config.yaml
n_layer: 11
d_model: 384
n_kv_head: 6
tie_embeddings: true
init: "normal"
optimizer: "muon_variant"
beta1: 0.9
doc_mask: true
steps: 7937
Each number is 128 + 32 x the weight over the matrix's rms, rounded and kept within 0 to 255. Layers, rows and columns count from 0.

# layer 2 MLP down, 384x1536, rms 0.0282, rows 0-104, columns 384-447
[[133 121 123 172 141  98 113 120 128  81 160 151 118 131  43 141 178 126 158 145 117 131 152 138 118 119  93 139 177 164 164 124 180  98  95  94  86 112 133 202 219 145 121 102  99 147 115 147 173 142 117 118 117 101 108  95 120  95 122 143 110 124  88 126]
 [104 120 186 152  98 134 157 114  90 114  50 166 189 129 121 119 130 116  90  93 124  34 164 113 117  95 128  77 119 137 112 109  84 158 153 147 130 176 166 100 135 137  71 127  88  37 131 132 167 134  71 156 115  88 169 134 120 111 132 123  90  85 117 138]
 [137 131  85 173  78 176  91 111 178 132 169 103 154  84  87 173 184 122  71 123 129  75  85 107 108 190 143 194 117  96 121 162 116  94 152 133 135 158 165 108  90 144 200 151 153 159 125 139 122 146 145 166 129 140 134 129  15 169 129 184 100  78  80 187]
 [169 126 154 124 156 149 118  99 159 125 182 160 130 119  93 143 117 133 114 176  79 147 113 114  84 142 118 116 243  78 158 130  94 151 108 150 142 152 143 113  39 109 122 111 147 102 125 182 131  86 101  83 142 154 167 174 140 112 146 115 134  86  81 136]
 [144 123 124 160 141 120  32 164 156 144 160 144  81 152 125 142 139 134 198  83  73 127 120 196  61 136 143 139 116 197 118 125 107 118  85 112 164 156 132  87  72 137 123  87 121 136 107 155  75 111 125  72 134  72 120 183 207 117 103 159 171 127  90 186]
 [ 32 102 121 151 183 171 156 125  69 148 143 132 187  86 142 129 150  97 207 189  76 105  85  97 174 123 131 132 177  95 106 121 117 128 134 101 152 119 124 118 122 151 188 161 128 125 160 163  81  93 107  78 131 155 199  69  82 113 143 137 112 169 167 113]
 [120  98  98 149  49 138 141 166 179 161 177 217 129 102 119 176 121 120 146 152 127 136 134 184 198  73  85 101  60 146 127 111 103 164 119 159 124 166 183 145 138 101 138  98 133 142 101  20 106 163 183  91 152  59  59  84 150 127  94 134  59 116 110 137]
 [168 103 166  97 176 129 229 123 199  87 167 159 105 104  67 191 153 177 122 135 101 176 209  40 148  69 168 117 126 109 113  90 119 123 168 182 128 105 127 112 107 100 153 141  70  75 110  79 148 176 137 158 134  27 127  82 124 208  78  71 142 163 115 116]
 [139 119 103 229 120 134 123 104  71 106 186 134 161 132  99 150 115 128 153 106 130 108 137 106 124 108 136 168 143 116 214  92 129 161 123 138 170  97 137  75  66 130 130 165 159  98  90 166 111  89 137 177 117 106 151 131 145 151 113 194 150 118 116 215]
 [ 79 148 118 150  89 140 110 142  71 157  95 117 114 132 105 162 120 134 155 143 116 128 143 178 125 152  96  71  64 108 155  86 157 117  83 111 122  90 154 120 159 153 150 154 140 135  95 166  99  70 124 156  95 124 147 105  93  97  78 124 141 106 115 198]
 [ 81 112 132 124 134 121 163 124 136 125 214 106 146 162  94 135  74 134 194 106 148  89  99 116 151  84  98 124 107 106 118 136 167 148 113 166 104 170 126 166 123  99 130 154 157 187 116  14 165 135 125 136  96  96 148 148 137 126  81  90  69 108 126 149]
 [ 90 108 164 156 120  92  89 152 137 101 142 130 155 130 148 134 104 176 122 106 122  95 113 112 144 120 170 140 119  91 105 123 127 128 116 125 111 137 107 140  67 139  91 173 137 166 126  76 132 117 107 125 113  74  83 121 102 106 131 146 138 130 132 122]
 [124 138 115  66 164 140  99  91 136 127 177  96  84 137 128 116  95 181 126 124 124 234 167  90 134  77 110 124 163 149 117 149  98 122 199 145 162 116 165  84  94 101 121 175 108 121 131 122  46 162 120 193  85  94 160 133 118 144 124 194  86 136  77  80]
 [138 156 130 120 154 165 119 100 137 181 224  77 146 113 135  98  77 180 148 119 118 143 155 133 105 151 144 180 170 150 130 146 130 105 108  97 137 140 190 111 104 117 122 152 144  96 161  43 129 195 106 134 106 124 123 169 194  61 128 141 108 108 126 144]
 [ 75  91 125 133 126 171  68 117 212 142  91 116 129 182 130 143 109 108 128 165 101 126  98 193 158 176 132  87 253 121 169 155  69 146  90 136  86 143 151 113 163 131 160 146  92 160 127 105  76 110 130 109 134 166  98 131 132 139 166  89 139 163 128  93]
 [108 131 117 122 107 129 146 104 111 135 152 130 126 165 159 104 128 110 152 142 163 150 119 199  62  98 116 175 128 159 147 138 158 124 146 125 138 193 152 146 139 105 103 161 144 109 142 115 105 107  99 126 192 136 127 135 126  91  79 106 191 168 135 114]
 [172 103 172  76  93 174 161 191 110 178 119 212 181 115 125 140  90 125 157 154 120 172 146 135  96  54  96 141 166 121  68 127  90 103 149 195 119 148 176 107  89 133 119 156 162 118 171 111 132 117  94 117 113  90 149 111 139  69 118 123 107 172  94  42]
 [ 99 165 104 149 140 173 131 150 162 137 111 107 138 138 121 195 154 101  80 173 132 166 120 113 119  92 164 132 158 127 150 136 146 124 178 146 108 123 160 179 146  94  94 115 100 134  96 136 130  87 107 119  99 184 113 135 145 125 143 129 173 145 109  42]
 [177 130  97  73  94 120 151 136 116  90 116  98 145 189 112 139 113 115 113 159 169 117 122 134 141 176 105 101 100 167  97 100 172  89 109 125 118 113 124 122 134 106 107 210 102 156 138 164 136 142 127 166 128  84  86  87 102 119 134 173 122 106 115 140]
 [ 75 126 134 150  91 131 144 174 126 131 112 142 133  97 132 117  89 123 115  70 114 119 168 139 162 180  41  86  94 104  97 177 175  81 139 122 106 144  51 165 208 131 123 128 139  80 115 116  91 112 145 142 161 197  74 172 138 162 208 123 145 180 192 168]
 [ 58 156 199 140 125 161 103 103 168 148 106  64  71 113 107 143 118  46 149 122 133 101 149 167 115 116 150 130 120 174  68 149 111 174 143 104  79 182  70 178  91  80 146 138  67 169 132 170 129 148 115 119 151 179 184 149 123 103 118  50 174 159 115  75]
 [189 133 133  53  45 116 121 118  98 118 131 171 149  89 128 101  87 136 130 152 137 123 116 133 123 143 212 137 118 127 122 140 125  87 147 134 122 155  82 145  87  94 197 124 161 164 173 149 157 117  87 135 166 233 106 146 135 116 197 134  77 121 123 151]
 [113 165 103 192 130 183  95 113  82 128 136 215 164 132 161  64 108 117 184 138 143 177 106 106 155  92 130 152  89  80 132 106 162 170 117 108 191 162 115 140 111  95 143 139 102 110 147 115  96   0 201 119 141 105  86  65 114 129 107 135 133  38 172 166]
 [137 146 108 150  81  78 122 150 186 112 193 218 209 104 196 123 134 108 111 158 109 116 113 144 129 175  93 121  93 163 100  84 133  82 121 136 126  81 153 119 201 135 129 109 117  98 148 181 140 143  86 178  76 169 170 126 135  72 117 181 156 136 136 119]
 [147 152 143 169  95 123 144 100  88 167 169  99 162 109 114 142 143 151 100 124  75  88 124 189 141 153  63 116 138  75 148 133  59 142 172 131  83 150  48  61 146 138 141 141 138 188  93  99  65 131 136 139  81 118 110 145 136  94 118 173 116  94 125 157]
 [172 118 170 171  93  89 138 103 117 194 117  94 128 151  75 170 186 143 111 117 170 143 180 147  99 152 134 153 128 108 131 159 163 135  79  97 107 212 140 136 103 139 178  64  84 142 167 135 135 148 107 137 145 141 139  73 149 120 170 192 160 114 143 138]
 [111 133 146 100 172 148 114 139  64 121 101 129 118 180 107 164 194 105 172 121 170 113 184 173 111 147 159 133 128 149 159  99 120  98 155 100  97  76 110 142 163 142 147 107 143 103 133 116 105 141 124  85 142 109  99  83 141  80 152 128 141 159 129  79]
 [134  87 105 163 122 171 121 148 113 139  87 185 189 179 132 141  98  82 215 138 108 138 136 147  78  61 134  64 142 104 149 117 125 126 168  64  64  68 151 115 103  93  46 158 141  77  79 135 130 127 137 186 163 111 124 120 127 119 142 172  55  70 146 109]
 [ 62  76 137  69  89 147  69 144 170 138 132 163 108 114 164  93 144 163  73 133 130  78 157 120  40 144  63  96 137 108  98 139  88  91  88 118 112  87 130 159  87 110 109 101 136  66  61  90 115 114 151  48 145 156 149 149  82 121 159 103 118  72 179 190]
 [173 166  92 152  96 126 152 130 132 103 155  63 130  97  83 123  88 142 111 141 147 176 138 120 139 114 115 115 136 199 143 108  64 149 165 105 159 118 156  79 117 147 106 165 145 151  91 104 100 136 101 152 139 152 132 139 167 120 176 179  84 138 119  80]
 [130 119 193  95  86  99 128  69 133 127 188 123 101  95 117 179 131 122 135 115  85 125 149  70 126 123  94 148 134 124 102  97 141  87 147 123 187 105  90 145 131 107 183 105 137 100 137 157 104 146 117 101  62 105  86 162 125 150 114 136  66 100  95  37]
 [ 98 134 159 131 127  76 141 155 141 129 173  71 112 135 162  72  99 108 133 143  90 151 154 234 128 116 208 191 161 191 105  63 101  93 120 109 173 106 152 108 143 154 142 104 113 152 149 115 155 167 135 100 120 149  67 178 134 130  97 110 142 135 110 184]
 [210 102 155 200 145 126 139 178 105 190 160 104 141  55 152 115  89 160 129 116  82 153 117  54  79 106 108 180  61 197 172 137 126 116  99 122  85  39 112  88  47 166 134 142  97  92 131 118 102 117  86 161 114 132  91 141 111  96  69 122 177 172  40 106]
 [153 125 132 135 181 120 180 144 130 140 196  73 161 159 163 110 131 178 160  94 108 138 144 185 103 151 101 150 119 184  81 121  99 121 116 157 118 134 117 219 160 106 136 132 147 128 161 149 143 109 163  94 173 195 105 133 123 111 121  88 101  92 116 115]
 [196 109  75  74 136  98 157 131 113 100 156  89 130 125 183 165 138  82 118 123 107 148  90 192 177 111 138 144 141 122 135 134 142 109 127 136 162 102 153 154 167 110 163 131 164 103 143 150 169 102 193 104 135 146 146 122  90  71 192 123 110  96 103  78]
 [143 160 165 149 169 117 135 136  36 138 132  82 109 127 189 162 107 143  99 121 103 101 122 131 149 100 140 141 110  85 190 105 206  87 144 138 161 178 118 106 151 110 103  98 116 123 103 141  87  81 113 192 203 105 142 132  75 193 109 157 118 144 166 162]
 [167 105  86 112 103  89 133  97 194 124  75 113 127 125 194 146 124  90 121 130 140 112 114 220 111 151 125 133 124  93 162 115 152 142  97 128 107 146 142 116  98 122 109 201 126 148  71 115 128 132 130 142 126 115 116 144 106  63 164 144 105 136 175 146]
 [ 97 114 145 104 135 158 110 129 100 197  83 127 147 122 153 154 151  93  75 124 136 119 112 106 102 126 175 106 120  93 123 167 136 114 115  82 124 109 163 125  77 143 105 139 117 129 149 136 109 110 117  83 178  71 113 146 134  59 141 121 116 133 205 117]
 [168  97 128  99 106 106 143 176 114 170 128 167 134 168  78 128 124 154 151 127 160  91 141 198 134  81 155 129 186 128 124 190 178 179  96 148 115 149 201  94 210 164  69  65 116  84 180 139 150 109 129 131  85  42 108 128 135  91 162 103 185 111  77 112]
 [169 119 163 161  67 154 117 123 164 166 182 137 138 118 102 126 109  74  82  89 102 133 138 148 140 152 118 142 138 125 151 166 153 123 128 121  72  79 107 157  88 105 110 133 149 151 169 108  92 118 164 144 126 139 115 171 138 152 122  96 139 114 112 110]
 [147 112 116 132 109 168  65 166 111  97 147  95 138 132 147 164 134 160 119 143 111  95 171 141 100 105 168 174  73 110  35 152 148  99  88 173 133  91 149 132 207 116 101 164 158 116 120 140 188 117 138 115 181 151 132 155 109  60  80 151 141 120 164  26]
 [194 168 132 138 153 101 145 122 181 154 106 151 154 164 117 139 130 142  97 110 170 150  93  99 116 135 122 140 101 140 118  91 116 160 132 140 140 146 132  95 102 136 175 152 104  84 128 135 169 171 111 136  78 178 160 126 120  91  86 142 196 134 106 120]
 [ 83 163 166 117 182 158  70 133 128 146 231 145 164 120 124 140  97 126 149  90 103 163 127 116 184 149 139  96 129 133 147 127 109 107 128 131 114 153 122 107 135 158 130 106 158  89 105 126 147  89 198  88 125 154 181 139 132 109 133 134 172  70 102 194]
 [151  81  87 126  49 169 116 164 108 174 147  54 201 147 121 167 108 134 132 116 105 112 149 160 109  84 152 128 166 128 107 132 130 156  92 170 126 142 100 174 155 133 159 108 152  94  98 184  95 126  61 142 130 128 164 143 149 179 110 145 118 114 147  72]
 [140 152 128 156 129 139  54 128 111 167  86 167 136 110  75 149 157 136 216 138 158 115 100 121 100 148 142 102  70 107 156 112  51 141 109  83 105 148 122 155 191 122  90 104 167 100 102 172 118 145 126 142 153  89 188  76 156 156 148 175 126 126 156 140]
 [138 112 144  93 118 133 147 110 145  92 177  63 128 131 121 156 146  90 134 116 148 134 116 107 109  98 148 176  55 145 164  88 110 133 109 128 138 118  93  35 151 112 142 128 145 129 137 121 121 138 105 124 114 115 101  94 134 145 137 127 168 111 113  93]
 [131 121 150 103 152 131 144 120 109 136 126 123 130 127  69 141 111 162 119 115 115 101 178 154 122 126 150 144 133 112 138 163 133 149 111 128 119  81 132 148  92  80 123  93 175 106  79  97 141 132  97 148 107 165  99 147 148  74 138 105 104 125 113  96]
 [146 174 132 139 200 103 114 135  98  86 179 155 167 130 129 139 117 139 141 144 160 112  72 122 155 133 124 160 112 142 107 193 165  99 128 172 119 214 105 124 140 125 127 101 136 147 147 149 136 132 164 112 191 215  84 135 140 120 115 131 134 112 192 118]
 [133 101 163 101 100 112  84 102 105 156 100 157 108 142  77 108 176 133 154 108 154 147 187  86 182 133 199 163 104 156 145 151 110 166 103 115  94 121 128  92 146 119 159 116 135  96 109 135 116 148 100 108 156 142 137 184 211 138 198 131 132  90 131 146]
 [149 179 115 172 163 105 141 162 172 133 173  98 124 107 149 124 163 113 172 164 124 171 150 157 210 129 105 150  96 155 136 210 112  68 126 124 161  58 187 116  92 146 151 157 126 125 113 173 136 125 136 155 100 149  84 125  89 145 157  62 216  75 141 188]
 [ 46  90 163 106 178 127 145  96 106 102 152  97 158 151 144 109  94 118 201  89 141 115 102 104 119 130  90 158 126 179 164 151  35 150 136  81 146 182 149 200  99 120 151 130  59 124 133 162 137 191 123 134 121 187 120 183  86  93 161  94 151 128 137 181]
 [118 146  82 101 116 144 127 118 103 153 175 147 152 155  89 130 105 156 108 132 104 113  96 130 157  90 143 126 104 142 104 188 222 120 149 126 106  76 143  80  78 188 148 100 125 129 102 132 128  95 141  99 132 124 172 143 190 139 143 104 121 107 131 110]
 [125 149  74 109  76 107 152 133 134 121 160 134 131 170  68 153 147 203 113 154  91 120 132 129 134 150 115 146 152 152 128 168  90 147 118 181 110 122 104 107 151 148 112 198 106 103 126 137  89  64  81  93 157 138  71 135  60  54 134 128 110 155 168  99]
 [130  95 114 113 121 103 138 138 114  87 113 157 217  88 135 117 138 153  98 155 115 103  97 127 109 105 155 192 105 114 135 102 130  71 138 122 171 212 162 118 159 126 121 146  93 144 104  99 122 157 114 126 120 160 133 132 150 112  84 104 163 160 185 124]
 [143  98 156 111 145 120 156 110 140 115  89 125 172 148 121 123 139 135  43 118 107 141 138 132 126 112 122 105 119 168 123 207  76 213 167  94 102 134 152  62  95  82 129 117  80  71 101  75 189 119 138 132  97 154 157 144 125  74  86 119 124 138 151  91]
 [101 102  89 147 102 145  99 178 102 114 103 137 135  91 135  81 115 114  85 110  94 131 126 163 118 136 160 125 111 156 180 136 144 147 145 120 115 198 106 176  67 126 100 141 146 117 117  95 123 146  64 109 112 120 176 166 160 140  85 141 141 117 175 181]
 [208 105 135 122 122 135 144  78 159 150 153 187 165 195  80 221 115  98 112 130 107 181 173 145 106 130 133  90  80 142 149 208 220  85 128 167 103 126 179 148  80 164  73 164  87 182 146 109  85 101 100 123 119 193 108 132 129  92 152 155  75  75 190 126]
 [110 103 147  77 174 109 176 134  39 184 164 162  52  82 159  96 184 152 158 115 153 135 115 137 171  58 166 170  88 118 129 148 192 188 129 154 119  83 123 138  82 154  92 113  95  55  90  80 120 162 108 146 130 124 146 108 175  97 127 134 133  77 186 207]
 [124 117 133 179  86 159 170 151 145 123 163 134 116 132 169 128 124 135  85 108 168 121  95  72 140  72  78 194 125  77 134 125 197 121 128 144 116 101  39 106 138 133 115 150 160 147 155 104 147 183 121  84 113 144 168 111  87 172 160 126 148 124 149 117]
 [118  78 121  85 104 115 152 126 141 128  89 150 108 144 138 103 170 169 194 160 131 146 167 179 112 154 174 117 117 119 150  99 150 142 114  89 125 139  64 155 139 105 148 127 130 174  86 114 152 126 164 117 121 109 140 113 120 100 130 160 104 125  88 133]
 [153 129 127 117  63  86 123 112 135 130 116 105 100 168 136 165 130  83 100 112 106 144 172 133  65 143 118 138 102 154 168 153 130 113 110 169 156 174  95  78  48  89 124  82  48 123 114 139 105 115 148 148  96 118  84 161 103 142 107 145  92  93 172  82]
 [139 126  88 130 163 146 162 118 146  91  98 164 120 192  59 103 128 108 167  84 124 164 145 130  98 172 136 150 144  79 134 136  87 179 118 150 112 114 100 105 144 164 126 139 146 115 165 139 161 209 138 142 104 124 131 154 108 137 116 116 181 130 143  74]
 [151 116  72  86 137 102  77 171 156 141 176 164 113 192 113 169 138 185 143 116 127 144  92  82 108 160 188  95 157  79 149 160 113  85 158 105 138 135 159  80 134  90 132 138 163 184 134 105  96 180 150 142 194 101 163 134 132 124 125 137  86 163 152  78]
 [189 167 121  94 120 133  61 114  88 126 108  86 160  91 136 105 125 107 127 130 149  80 150 154 162  79 124 115  84 136 148 230 129 180 116  73  87 137 138  99 125 111 108 151  97 149 164 139 116 182 170 162 146 158 171  99  98 134 131  62 135 122 130 136]
 [122  79 127  98 143 107  94 152 148 123 132 159 119 150  49 118 101 138 108 155 140 135  87 139 140 140 112 113  57 154  86 146 214  95 180 117 108 113 130 158 123 123 139 114  94 134  87  77 147 124 138 138 150 134 195 162  94 170  82 122  81  56 106 126]
 [ 91 146 114  89 148 119  77 106 101 150 145 147 130 101  82 105  95 154 181 127 119 141 136  83 113 125 126  21 124 105 161 123 126 129 158 143 176 121 135 165  91 116 135  90 158 154  89 143 136 125 167 139 108 142  86 108 103 136 161 132 134 129 145 208]
 [165 126 142  67 100 136 167 124 138  92 185 132 121 133 165 131 139  59 144 139  84 203 112 156 149 118 146 110 135  63 151 118 102 112 118 192 164 112 108  96 101 118 112  78 144 172 115 127 118 100 100 117 141  94 184  88 112 140 148 166 118 109  51 137]
 [ 47 147  91 107 159 141 124 132 175 166 183 169 167 166 148  54 130 117  75 173 134 147 144  96 162 117 143 189 155 105 101 135 127  70 118  83 106 225  96 167  90 189 100 167 108  60 123 165 111 166  74 100  86 100  93 169  82 132 164  43 142 113  95 214]
 [121 122 101 138  42 109 147 110 192 186  68 117  68 145 128 114 187 118 107  77 127 139  89 149 135 101  64 131  76  81  78 211 158 145 102 154 131 141 166  92 140 172 103  94 146  84  80 115 154 138 144 144 217 148 152  99 165  87  98  89 121 117 205 144]
 [ 84 139 158 104  54 134  82 144 138  82  89 114 127 133 173 167 122 115 136  96 138 104 102 124 176 122 179 130 123  92 148 124  70 217  90 140  83 164 139 135  77 118 101 208 121 132 123 197 154 157  93 142  93  26 148 149 111  68 127  99 181 191 160 130]
 [168 139  90  79 106  81 126 139  64 169 115 139 205 158 158 163 114 135 132 111 125 130 126  90 146 130 136 136 165 109 102 144 144 113 112  95 133 110 134 161  78 146 153 107 127 120 133 132  74 100 147 136  90 143 118 171  64 124 168 124 186 146 125  82]
 [117 103 150 127  74 121 177 136 168  75 109 116 160 163 183 115 158 116  92 128 132  87 155  99 129 170  99 175 160  76 151  95  85 150 121 127  77 152 125 109 115 145 120 154  97  93 141 168 134 113 141  86 101 152 141 139 156 100  87  92 172 175  80 150]
 [134 103 147 142 114  95 129 115 160 130 120 153 103 119 120 116 103 146 149 151 143  93  86 142 146  96 159 207 153 128 177 138 156 110 168 129 145 145 150 119 132  92 180 106 118 174 133 127 150 131 113  68 112 167 169 115  68 138 115 117 139 151 114 146]
 [132 132 142 170 112 138  49 164 150 125 187 124 127 153  93 108 169 164 134  93 151 108 114  71 123 179 156 102 131 125 138 126 203 106  82 142 105 111 202 136 102 169  93 104 135  66 121 128 176 155 165 159 175  77 144 153 151 129 131 165 151 107 110 169]
 [ 94  99  81 166 165 104 172 170 117 148  96  84  71 122 159 147 183  76 115 134 152 118 153 159 154 164  74 126  86 110 144 113 177 130 154  81 176 148  81 137 161 127 139 110  86 187 147 159 146 138 106 177 168 149 114 132 113  71 153 181  49  99 173  77]
 [102 146 139 170 158 106  77  92 194 103 171 147  72 153 127 150 149  73 152  79 133 132  95  96 151 115 186 153 105 152 115 169 152 156 135  83 136 151 165 118  34 133 167 106 132 135 121 142 152 146 141  81 168 178 138 143  97 131 125 124 123 103 179 183]
 [142 110 182  64 112 195 110 132 138 209 140 133 135 161  92 159 133 103  84 162 139 115 125 140 155 127 131 148 110 164 162 243 162 136 137  88 142 162 134 129  58  98 111 160 134 186  95 139 130 149 145 220 130 108  80  91 125  84 142 123 126  64 108  95]
 [122 177 122  65 115 150 157 117 185 153 111 157 125 150  88 161 147 134 114 134 143 119 116  85 171 137  87 143 145 159 130 121 109  85 135 113 129 158 115 113 132 119 132 150 122 100 181 192 174 112 121 122 118 171  60 168 107 102 150 121  82 122 141 119]
 [129 136 113 124  83 144  84 117 110 113  59 130 199 140 116 119 158 117 113 113 155 103 118 175 129 177 143  90 141 130  85 164 128  90 111 114 119 100 177 129 117 136 115 123 113 135 109 130 159 117 151 181 134 166 117 156 110 124 134 106 148 146 148 134]
 [ 91 137 129 152 139 131 123 108 167 106 101 122 139 112  85 130 148 133 115 162 152 155 120  53  79 121 132 116 151 173  98 129 150 136  86 137 131 139 146 135 186 131 124 122 110 157 121 108 119 123 103 105 134 203 211 138 102 137 150  88 128 108 119 147]
 [114 134 110 180 149 112 121  79  99 227  45 140 153 162 167 164 111 186 142 139 193 174 171 140 138  98 164 133 158 121 146 171 132 132 149 135 142 138 147 107 124 116 109 154 141 160 151 121 118 208 166 133 160  91 105 135 135 147 150 133  28 103 162  91]
 [155 109 133 182 121  92 104 119 127 105  80  91  91 117 104 176 127 131 173  98 164 157 118 190 152 179 131  99  83 176 143 113 109 170 162 131 157 150 156 137 105 102 170 107  81 125 134 164 126  76  98 161 116  90 137  78 115 190 133 106 184  59 143 109]
 [127 140 177 148 123 196 133 140 110 119  91 118  83 165 110 147 120 128  94  67 102 142  98 120 100 160  88 147  95 106 161 168 215 172 147 129 100 130 114 153  91 125 142 167  86 135 175 162  77 128 161 152 154 171 134 159 170 155  68  90 190 135 183 175]
 [ 86 135 137 140 129 131 133 132 130 150 179 151 103  69 126 163 161 176  96 140 151 126 102 156 107 149 156 128 139 144 153 134 130 139 110 146 121 170 116 134  73 118 137  78 119 135 129 121 105 107 132 133  77  69 173 109 125 137  64 182 144 121 159  91]
 [ 94 125 170 125 116 110 152 110 164 100  80 145 145 123 175 155 133 115 130 140 168 123 129 111 130 156  45 146 102 142 125 131 107 139 152  84 104 100 136 117 128 124 178 125 113 165 150 129 154  94 146 112 155 108 144  93  47 135 112 139 169 140 109  75]
 [107 162 108 149 170 159 124 124 172 139 177 111  62  87 146  97 146 155 147 132 174 162 163 130 152 138 104 144 130 140 135  85 117 159 186 183 126 186 114 139  56 142 101  90 113 154  93 172 142  71 185 124 104 143  60 156  87 178  84 138  74  83 133 114]
 [124 192 148 108 102 173 121 127  90 127 137 136 124 163 117 142 116 178  96  99 122  99 101 183 123  97 146 136  63  64 114 141 116  96 146 134 138  47  66 189 129 163  68 103 119 185 126 141 160 132  96  79 107 115 132  99 133 215  65  71 104 104 154 117]
 [161 174  95 174  93 123 103 169 113  65 132 148  85 126 143 185 115 136 108 108 177 153  99  75 120 131  87 116  83  83  93 131 138 103 125  80 103 110 146 145 108 107 100 138 123 164 120 134 185 120 106 135 108 143  65 102 195 154 181  69  77  49 117  51]
 [139  86 171 107  98 131 128  96 150 121 126  94 101 159 190 138 137 111 159 118  97 131 119 153 121  99 134 145 113 136 140 124 167 144 134 103 109 160 162  81 133 106 115 167 100 175 123  92 142  88 165 113 145 141 111  80 102 145  81 164 167 125 126  84]
 [116 193 114 137 135 106  87 103 159  95 118 134 107 145 150 121 163  89  62 117 152  99  95 120  70 120 125 184  66 157 163  35 162  88  99  97 136 155 135 117 168 138 101 123  78 101 114 113 119 175  92 127 135  77  98 109 119 101 134 164 157 133  98 110]
 [117 134 113 140 145 134 107 141  79 159  75 139 177 120 101 148 146 144 151  93 114 106 164 120 120 120 153 166 123 188 155 118 111 165  98 134 105  90  96 149 100 119 100 118 104 125 142 120 139 157 185 152  83 148 110 128 107 149 125  95 116  93 129  84]
 [125 139  83  68 169 184 140 161 114  78  95 166 105 184 130 174 142 134 166 109 149 116 149  96 137 114 148 170 196  72 122 178 123 113  79  70  98 120 130  86 198 145 123 154 149 137 121 129 111 156  97 107 177 161  44 167 133 144 135 149 124 137 116 181]
 [ 78 125 120 183 157  89 141 115 105 129 141 146 150 117 162  96 165 135 143 111 130 172 162 134 137 136 110 130 130 150  81 125 117 178 137 172 107 125 131 146 139 141 151 193  99 105  92 121 119  84  95 138 174 157 107 118 138 133 122  88 114 143  67  72]
 [155 111 136 137 124 156 110 138 113 125 167 105 154 144 123 159  94  89 145 107 103 133 113  84 111 136 214 115  46 179  91  96 118  62 148 133 105 166  70 165 152 146 105 125  74 170 132  85 130 141 134 147 142 151  91 137  75 160  75 138 106 163 140  89]
 [132 124  77  63 142 128  26  56 212 155  42 132 130 111  46 120 107 120 179 161 114  69 148  98 111 128  80 162 124 108 107 153  94  69 108  82 151  87  57 196 115 144 103  87 103 154 142 113 109 121 161 165 102 100  89 124 144 147  68 164 181 166 143 134]
 [128 145 104 157 143 155 113 124 207 102 126 139 188 162  96 148 179 128 126 101 119 127 168 188 201 181 143 132 138 151 128 147  94  87  99 193 168 147 121  58 150 115 124 110 139 170 110  77 104 120 148 135 162 168 130 142  72  42 119  76 102 145  69 123]
 [197 137 146 132 145 148 131 151  87 122 135 144 128 146 117 126 176  98 145 162 147 149 146 135 136  86 145 113  74  76 141 148 102  76 123 165 136  90 127 144 133 134  74 106 141 131 142 147 157 124 115 163 124 151 163  55 147 208 132 142 165 125  82 136]
 [ 96 130 122  84 102 175 195 161  97 162 129 132 101 167 124 118 107 117 108 108 124 144 176  98 117 141  71 125 159 101 179 162 132 140 112 134  80  85 116  95  93  99 155 155 164 108 135  67 138 183 114  92 143 119  94 137  91 218  50 119 198 171 156  63]
 [105  90  82 120 110 102  59 107 176 131 118 163 150 136 163  98 145 111 120 116 112 138 123  38  84 152 109 122 130 131 146 101 108 144 120  76 192 181  94 143 100 109 135 184 105  99 133 148  85 158 106  57 162 194 116 153 171 106 144 100 141  60  99 108]
 [123 166 193 175 153 131  96 107 169 130 156  81 158 187 138 175 126 138 155 122 133 128 134 140 112  97 205 129  90 108  68 133  82  53 152 135 174 129 106  91  37 145 125 128 123 121  98 167 135 143  82 103 105  76 103 121 131 143  78 144 181 108 123 138]
 [108  92  89  87 106 135 124 155 138  82  73 175 147 135 130 146 170  76  58 147 185 101 146 162 107  92 140 116 126 141 133 158 114 131 131 126 100 131 130 119 165 120 138 141  78 117 120 139 122 153 132 125 150 124 124 133 140 141 182 128  60 133 137  98]
 [ 99  78 107 139 123 103 112 152 203 156 150 116 149 133 111 143  98 112 113 131 176 113  81  78 120 133 207 136 157 125 180 141 111 110  97 140 128 133 129 145 151 114 124 114 141 127 162  98 105 144 103 123 125 175 174 103  71 117 119 123 142 131 128 104]
 [125 136 148  75  82 142 164 125 121 162 197  97  92 133 160 177 104  85 161 156 143 120  97 114 165 134  99 152 113  93 154  71  96 112 134 118 172 137  88 125 136 154 130 139  96  93 122  99 154 140  88  89  84 122 156  66  78 114 120 116  37  63 106 198]
 [ 86 144 109 139 124 124 181 108 135 142 104 109 143 141 145 124 160 157 100 138 149 136 110 162 131 108 179 126 188 145 134 145  88 156 107 172  86  99 174  96  96 103 128 125  80 118 140 102 132 107 133 105 193 127 163 108 197 104 209 138  97  84 141 126]
 [135 143 153 165 150 146 138 121 118 155 163 113 163 139 147 199 153 109  67 118 106 127 151 108 144  96 119 167 155  90 139 110 118  74 135  84 155 120 146 163 179 103 123  84 158 118 136  40 101 121 132 133  83 167 149 108  41 128 144 130 176 162  92 163]]